Weights of a small transformer language model.
Size: 7 heads of 64, MLP 1024 GeGLU.
Architecture: RMSNorm before and after each block, rotary positions, no biases in attention or MLP, tied embeddings, capped logits.
Training: a variant of Adam for these matrices, 720M tokens, 10988 steps.
Each number is 500 + 25 x the weight over its row's rms, rounded and kept within 0 to 999. Layers, rows and columns count from 0. Numbers have three digits each. The size before them is the row's rms in percent of the matrix's.

# layer 9 MLP up, 1024x448, rms 0.0417, rows 292-311, columns 224-335
098:489517492462471532507472529497539514471471474522508445514552515537495547485541477511534539489498520506495490470490545530480479502510504479467506457497493509514495484486492469501444481509512523501491465492486459479502506545511471513488482496482477487466491516501473523497512536527486580507467531506452526521496525502509480505484545474478
105:514500533490438506488503477538467459503469495513523511507475494474482510506465491512485523476500503501489492497481492517487496509521488504454488556471495541510469526508523479518545494506502494549501496497495501536479557517449487562467540512485485520488478539509505496480509497480472477503468523504506503534541483492488511539549554481500
100:516513487494512472548493503535501471458502502481517516515498498475497499473567516528521518485472478501496518531493476451504481494502482483504504495514485500500538484448481524540491519474516504478526495504526498480520498498491465511493514523541481501502470516467475512480518547533512510475479468453527566495542474500492498531496458517499
096:501497506463512495512471446509508492551489536490507458491495481551488485571518474507536502480518544489480540550481524546461501515545539540504517503477512510551496486529520476471528493508491518517491555543492486494480498523529527502502491513519486513521537452493495503522479535487546454515498432530530539495471463550477510534518521493472
096:524511549460498506453524501531513487512519541471530498495516512511533499502488490493510510502498503489483508472491496514512491487519524495492507491532501538545545521530486498496514493478486518494523535496479490549512465530489487523479506500511506531466464529523510513514488498537473513515522478414507489510481473475500511543529498497474
096:495467521514496554493460474511504463492462498515517482521470475532519517571524493470497491508497451489467530504492524487527492501537506426512489500499443471502435518495518523516521508465473457504520504479502510471491504528476528526501527466470467545506475546498496534465506505536500553477513545470484538514426462529501477492478505503518
100:468472504520524469499515513525489514532475502434506478492533479502481490504505481517535486497490484461510511509453482551533486493529526526533482505480498500503524497539486491476550517451506525485496536543506534522497517543466502509468505507516495519538520481490515495517483535471555486506507523494507491540478533509524511515500520485552
097:498515492503532512517521501502502513487494535518471505496495475546507454536528485492500515486499475468500467484476498490437511475541478479484525471480487468507459515491485492515487478504477540500502483513516502490497523473464517508497493501475505479490475503493499467479531491482488533469484506559493463522488533512475478458472510500484
101:494531496493472498466480462500447464507498491543505492519466529497469508483483506486514536493510483534494532515539486520488547462510481485488485518526497511546505495510518526500514490474512557514450524484502498508486570474505512534508515555491500548485498526453516514468496482523503496465495497479498532525435522511507512481508521484514
101:507570544530531479495488451482511485495532477507471502511508529483499499476455497487506488538481513527468510536489504544516538434468515532476527489514514507467509554519478480474478509503502484502521532509522499531516489508497520502551507471482491509530492530517508525494496510533509479503504484552534474477526458468503521508505500538533
098:486528474463452457487501456500469490474496475542490540506492476529505476485468496455486515514454534517521541477532469533543461476502500517501516520501464496490503486478488536507513488484499474515468469504499513487511464502445520509508523508428498517489509473508517502508551511535503515511470511522493516456472485549449462510474507518476
098:546482495515516445494467513489491503523501499498510533472496499502518507506490519495491505473523490516555529571510504519530520473484479446515526494521481520529473482517530527458474501468510495466517509495466522548487512488514493451479500484517490478503494499503517490503521561488500500494489456523502487470482510477482508490524497513560
094:512524537507525470498486513526482502497495494521491517453515490507529476525445463497458499548519513465480509519497514536549510496560525509516523503523489500480515522512487481494502504497524484476469498539507496509472501546479478535503476453481502495469504477498485508515476519498495500516468460508514517498515539529544482493476514524492
096:510473503522493513496481481468473520538466513543498536508564478516499488514497531491494493489497484529501467490512504529499527509485515499486479506451517551524523525479503477494517500467509522531498493500501524479488501487503461476426462469476506481504514463503491515492500523489489497546503490553447510480534476452499464527537539537520
094:512482562545473541516511492501469508491499542491466511525515502483504492492511485487507475499508483498519497481518514486458538462499462534532501518510524497475519528495507493472472501481535522514497502519504483514506455495484471468511484494524511479511486507469450558511488505503521511516489526479443471493554500466483494478469455535448
097:460489458459486466475520523478464489494521509541500468517500485490485504515491490504495511464478520500527488469501486490501507495509511534514503523515535451481584499497537438498520522493477500513432497489511505471488515493501505504476507534496535464537478472488490513530544465473526529500503493529484515521523495520465497500451510504545
102:510449500519507514511457489507520492554496472489519463527475496498493510499502521551516462483527509450481491487491476514527460440541541468514486508520460474514515495546519509520520495486517461470523511466544501500478534489493468503449570495539501505507473449503500519454502496463514502490497534491499490491456501514550513463504523462535
098:514520454435525493507505495546532496516489482497503515530525536493529535472454497501484488444542483526512510521513538523518523468497458502479448489501503503485449523518529505515498498493477503504498486513533530466485489485519499520491496511463509477470517485455456521474510485476510511502512486535456511528490513488519518498534486467463
097:484499521518483530559501497502548495493469528508475500513525457525524509532531488538485474515475516512557460457511513464493503477480494513504484556513482492476525467525500540487517496510523521537497505543501518493531518530476501477454449525525512521473516490469528522462527575490513516512480525497482494467498456533475472475529512480509
100:509556498537510539514491459479499521490515466437480519510516538463511500517502462463519453510511475544509535508528479538483505537485497520506495451478501506506504520531518496525495514481499517499519462493476446509535475496459512498537496501497485512501496522545492500489504443519515508494469562461478461440521515468460496506506541486478
# layer 9 MLP down (transposed), 1024x448, rms 0.0392, rows 292-310, columns 224-335
092:497461497475475476498456519488475490475521515533498481531493507475522517506490509490459505514499538509500505486520502510484516478546490490535519499572498480496469511511430479508490476467549542486477528469511499523460528489485464495492540471513458516482511527516500493490516507486508505596523486471507484473479480501506472536460515466483
104:495509507518450516552444521500482493518501508464514482478448509509487504455483540468520505499524527491498494535513522517465526484458513517490492525513500525525436500523512472475535544518481464511455547501457502524532507541480525524493475482486509506514470542508489526488520510488518516469486515485481497562523522493526538537505491507509
101:479483452495490479514502525534535446491494503508506497461527512531469482534491472475479536539479484511518517551510501485505518487518523557505537514498487481526497502501480495519494489532519487509497541502475511490480539515512544521506529493510506483503509474470485470524491501489471480484486464536446512526508494547587506534506499549475
097:503500485467504533496533477514475493516567495496500532491488487459479482530481466471480497486573506502530479493522500528501469487473492496518479553512481502498470493526527530564523519575489495526521506517527461469477541542484495530510498487494463500492522494497479491515527502524479445482453492485535490516486507496484505460479543495496
097:503488461526529473565512535506478501461501461510475503509522503496470496450462526537480488471487506481531504493516513489456502513503456519520491443496510524511498513539455507510507484505507498461484495518492516517522480485512514497508501497484491517464462515480453464476510448471496550465526510488460479493496467425510526499493505511524
099:548495468491470528488504507492472491489489544448473482505560506526511515501482532487481537477488464510527481528491539514533488533531494510482486493498475523548476468511482498477509477475513516547492571500492486524473521471487490494512526474501518509486527500524481481511498523470506519494518482555516485486529553546528467511487508512495
102:543536505499470488471500482491494497513533519494514472477483508506486526510507530479501537449474523489490525495516482518452509528478480504504491521493493501494535466497479481480527526503473505463496472514516494501466490471508501506487476508508537491490490476466484470503478532524481503580503531514489523475540531458501499486540520522465
100:503573511462548525519536485498501486500481498507470464481492516509521546494461502456509470484517467500541474477542469486535521482540496479528554510520516501504539513528513503499532525542503525517562525513526426541468449487529500503475524521487508498509487497476556455470507469509522526511496473530525453490477524511526519487502486441490
101:556500499496486511453477440529526519477524483484522497521490506507541477505468547510451486517462548511485508511450530503513517523494524480440479475486486499481537461512523489526499525508525495515523509484535526502566501512543492512502475517544496505575518493463502513540495491527484504508505521515504505527518465521525497494512508525513
102:489546495535477485490463510496505472506466515485476448548489513504514508484522505514492485454474480529482492482516483492524464512529500513516478461492529510519504517472486564494507501539482519441525526480470512512487524467454427531514442492497522467529526521465478513481457549514515519514555519476544529519502503538531472520490505559512
099:501475529522467496536497495519462547516525466482534491544471466502528550492505547491499539469493503493505511486532465499505497467503499552529512496492475512475526534498467499464459489489475493482508496506483464515517491443534506464563501505467508467451517510490518540511455481517484515556493490520525519538513538505463474512504490510534
099:505502460495474459467511512513508487500534531496505533487490497502535527484497536463511498520544497498504499489485491503483475514535478515487478507534494477541500483516433482488554480477490504527508476487526486496532469491520481480461463505501545460531462526501492475548494539473517475601522528460521488501504506536511507480555478505508
097:531465538492457475499498490500529512517461483451487504522466495479507521545497489482499491437523492485496472514537517482479465503488471477505508506496530492491485504533469508532505479487508495510491501533506505514481504491513518519483469502519520516532497504486503468473506505440463545458541528471469473495517448478475462464518484498496
097:511490531541519495521513510503478474526464556498491513499452504479522467500454509502515535460500535520509516455514492524514528511517488484512481510480516445490488478517482528459519474495478471477504497463521495466478548499469525482472509500512453496525477499469475518506504559490497454555479502523506485475438471443499504520458475536510
096:480503516435533519513468481482478466503512485468452522458494463528518540513507490505517513509528481455478494453451551493460499488446536517523519526477513488490506499532530485546507511494479484503531502453480521507510475482515528524471461514474456484476502502489500498544492538534443518494471523491511521528495456486513454515543521508537
099:516516530521492482502509470469500519495509449476485459493483485528495556526469467507472507516460468509503478545535503502499501517519529480512490495496531477480457495485541515496502508538504491534490480518493565500482451477503489495523511519501499482476504508518491504521458491509488516558533468543488472505469520520496499546551488499502
102:467535529477513491524472485524461550528494464521505486494485551430494511493472468507483540510525513503505483514506508467498519489482497534537487503532504543536464494504536505468500482512491522513489437512515493483529530484507498453459492539458511524523449519514538506535507463481466477496463489476498483485482501512509502494483512511546
099:474447514462509509507483508469511523466504475470459488498487539503494488500478485516486476461500526448539501502502464526448504488496524497495450433554507489531504546484510492514500517501494496494509508490483540555490451540516487459471472550530468503481500481490504510523508517503513515524569480486508503488484480480527508495473513489489
098:525552470500514478509508523504516515475489509500535508524479481521522507488510517532506511517500505487492512461541456500514492480479466447479488460513472525507478523530515538525499484504500476461499515481478468503492518485510504474518504509534509539458523479492502523534482469498501475475511455476508490507540492514508478526507519510507
# layer 9 MLP gate, 1024x448, rms 0.0409, rows 293-311, columns 224-335
103:507518487485509498489487533480440514516483482471484499511518516481492518467466501493478484489461495500507504500507498500495485486525483517508508552463518505508505510502537496499449519491556456465500496528482544519493517527486494504456507511480512484501461487489486484474489533513493462484513487514450466513490507524539544512478493495493
100:520480515435484528482453509503481477498473498507480476465467486519508494509495493481480482469455520526547534441531475511455461513493452514556491515506474491521535506500512518522496509514508496462467494494498495475492524503501523478500476531492533444480498470500504513483524541502468533455493511507496499484500519534489532476470540546472
098:481496480492486487533486558496523479489508520486531510488491474473517497485497530497492489525464511523485507512507504455512493464522511437482527481512495535473532485447457429498499496506501524498498502459538489470529474502535506447511496521525541479484476506466512501497514543451497549501504495499512548506465550522515505485516507480513
101:498547485509504517468478467510478489467505540511489486503492536516513488463529453520482532498452469525507509516500466506530527528457463501478499532514504485474516495538546517467511469505522496512508501458457507502495527550476488527513485548504481491518479498473518476504491465533548494524499508494542501524546463512459556485548496513497
097:507546509453523547510505469498517506479522503503501449546510494511479519487479513504489478528539489532509516528475497463543476483485522480471483519519505496495507498530523440498523462485474497509522467493500517458499446485500497528497490486504556515523483470493509513502485509534509463512462477508539541461473552494503526534542524534511
096:499497474489482524507527509533480460488498463493506429516529483530488485529495510505544516529514490470511502512485509489525497484510482512461492486508466492516532477501535501537474500497462487494461483458496478499510492531477515468473507459476471479474495480493494508518470532540508525493516510511505483485480519425507491514522513448465
102:512518507508502501480475485509496511485511530497510495531483509526437501547523496504476510537507459517517554507517479489523507488537504440553470505525519489500503505501507508505483536480544503506487478503530507505548509500469511469508478511517519500466479489494500495533438496468509462459513546454460542475516458502483465505480492492498
100:503502492469480515428495477514553516469550509479472525528472508522538512504480479526467489530481511534480498550487532492508482520500527501498540455526513499461525484516540461480487578509510517512491461506486495512590505502533472505524496516526498476499541494481521530495459508478501509533521492464508496540537454518512505505522474502526
094:474486488484436502483493470479462548496521512473508473493525530478459497517484494454524492519530528470517456517472514465491501474484496507478520504485503510462488480524489488521483544479495496498542464468530489515542548515525537476491514515484536504474486504477490547506522494489540519471494486512485494503490466507510508482465516463517
099:504486492521515499429525468470516498529494462505532459493456485499484520464510472484456486479524505515494507495508495484458502579467478451488509510552510485478511528506514485498537523457480490524473488423507489473516489522497542527456475506494490471488476487491509442520471497514472488463479451534466499470428504488535490488522500492505
095:560478522475523538452490510443466495483466496509503460501546527458523496488498473469487524507488507511507515523455451521482466545501465510511491502483502514516487524536482510479477492477495501502499504505512503491477520501453506503553467523513501462543452506519511487520483500458487464500476500516502483511510501503490489500492482503475
099:499550462492484539490520486512460525464545544561499498487515512484490481489458496474476486505488494470522511491515503500520532535533529524528517500473500497499524494511444485504487516498505470467479469519479469537446524494480551469506517544482488488482496488452513518523500471490491530477505487511501488492525470537461533541533502526522
090:530487494477500495493466488473575537490557438519493478498533535512507530502508483487486488529456486493494479538505489500512446471483508487504481543532539490516496541449542446545444469538503485551522485466502498501538475498539494537479476529481472519481522502485483477515502501495529510544508460488515549507562535544485514487569526506490
093:514517459521524529527496514552509572433482493484508506519552548510525483472463498464490532484487455488494514544474489491482477531513509533462516437510486482507483469470495460473479495528488495451491483552548539523511505500507507494523524526525505479510505485470493522492498466477515513499510512528461504493511492497490492532524477496502
103:490479471523432466515480493479486488495483547491489499470498474509509507490530514454520580459506542545551476514464516484484473466535541443487486495496474493522511475469498526486487474488515516490480508459523458491468468503558499480502512523488508460479452499489469463461505503536536459456472520476503492474492513491503516529475481507507
099:506543484515515499496505499513510496526518506527484505534509503445511495512480533462493502451526538516531486445528518480493479495512503475543511509495507490497493483509515484497484500482539529485489487539504516519491521532446494508507488500480466465481516464475542481488471482552484484502504539488558530558487553497497495476491460494476
099:517467518505522498490489502511507477508522511497471469458498541522488479557517460554534544517509488456511510495505467517521484511458425493452531456541496490495492495522518500485473466522471521488452480508524485509498480507464506482493498511512438510528498519530497507476455518501525476535521485481479508498463505498558524455495497499524
103:544492527481511499504522467526458494468498491494470493479510529518466469479490468492504490491475540511538493478504493455473465504500526503528506487439483472540543487456490473522465508512488489510523502477524500539520487528503547471526500508494483473503486495474466521565508448529512485528486496466504497486518529477558489485500485499507
102:521498502496555499470430501471496469483488504491493511459529527477540530500477493481476481525515511476521557556506510488511496467537465534484500460454461514471503519495503515516462490489468508485541487432444491519497507548538527513487506531537507475489510526486515517525514521475529511496531504481472465539564545467492539483510506540463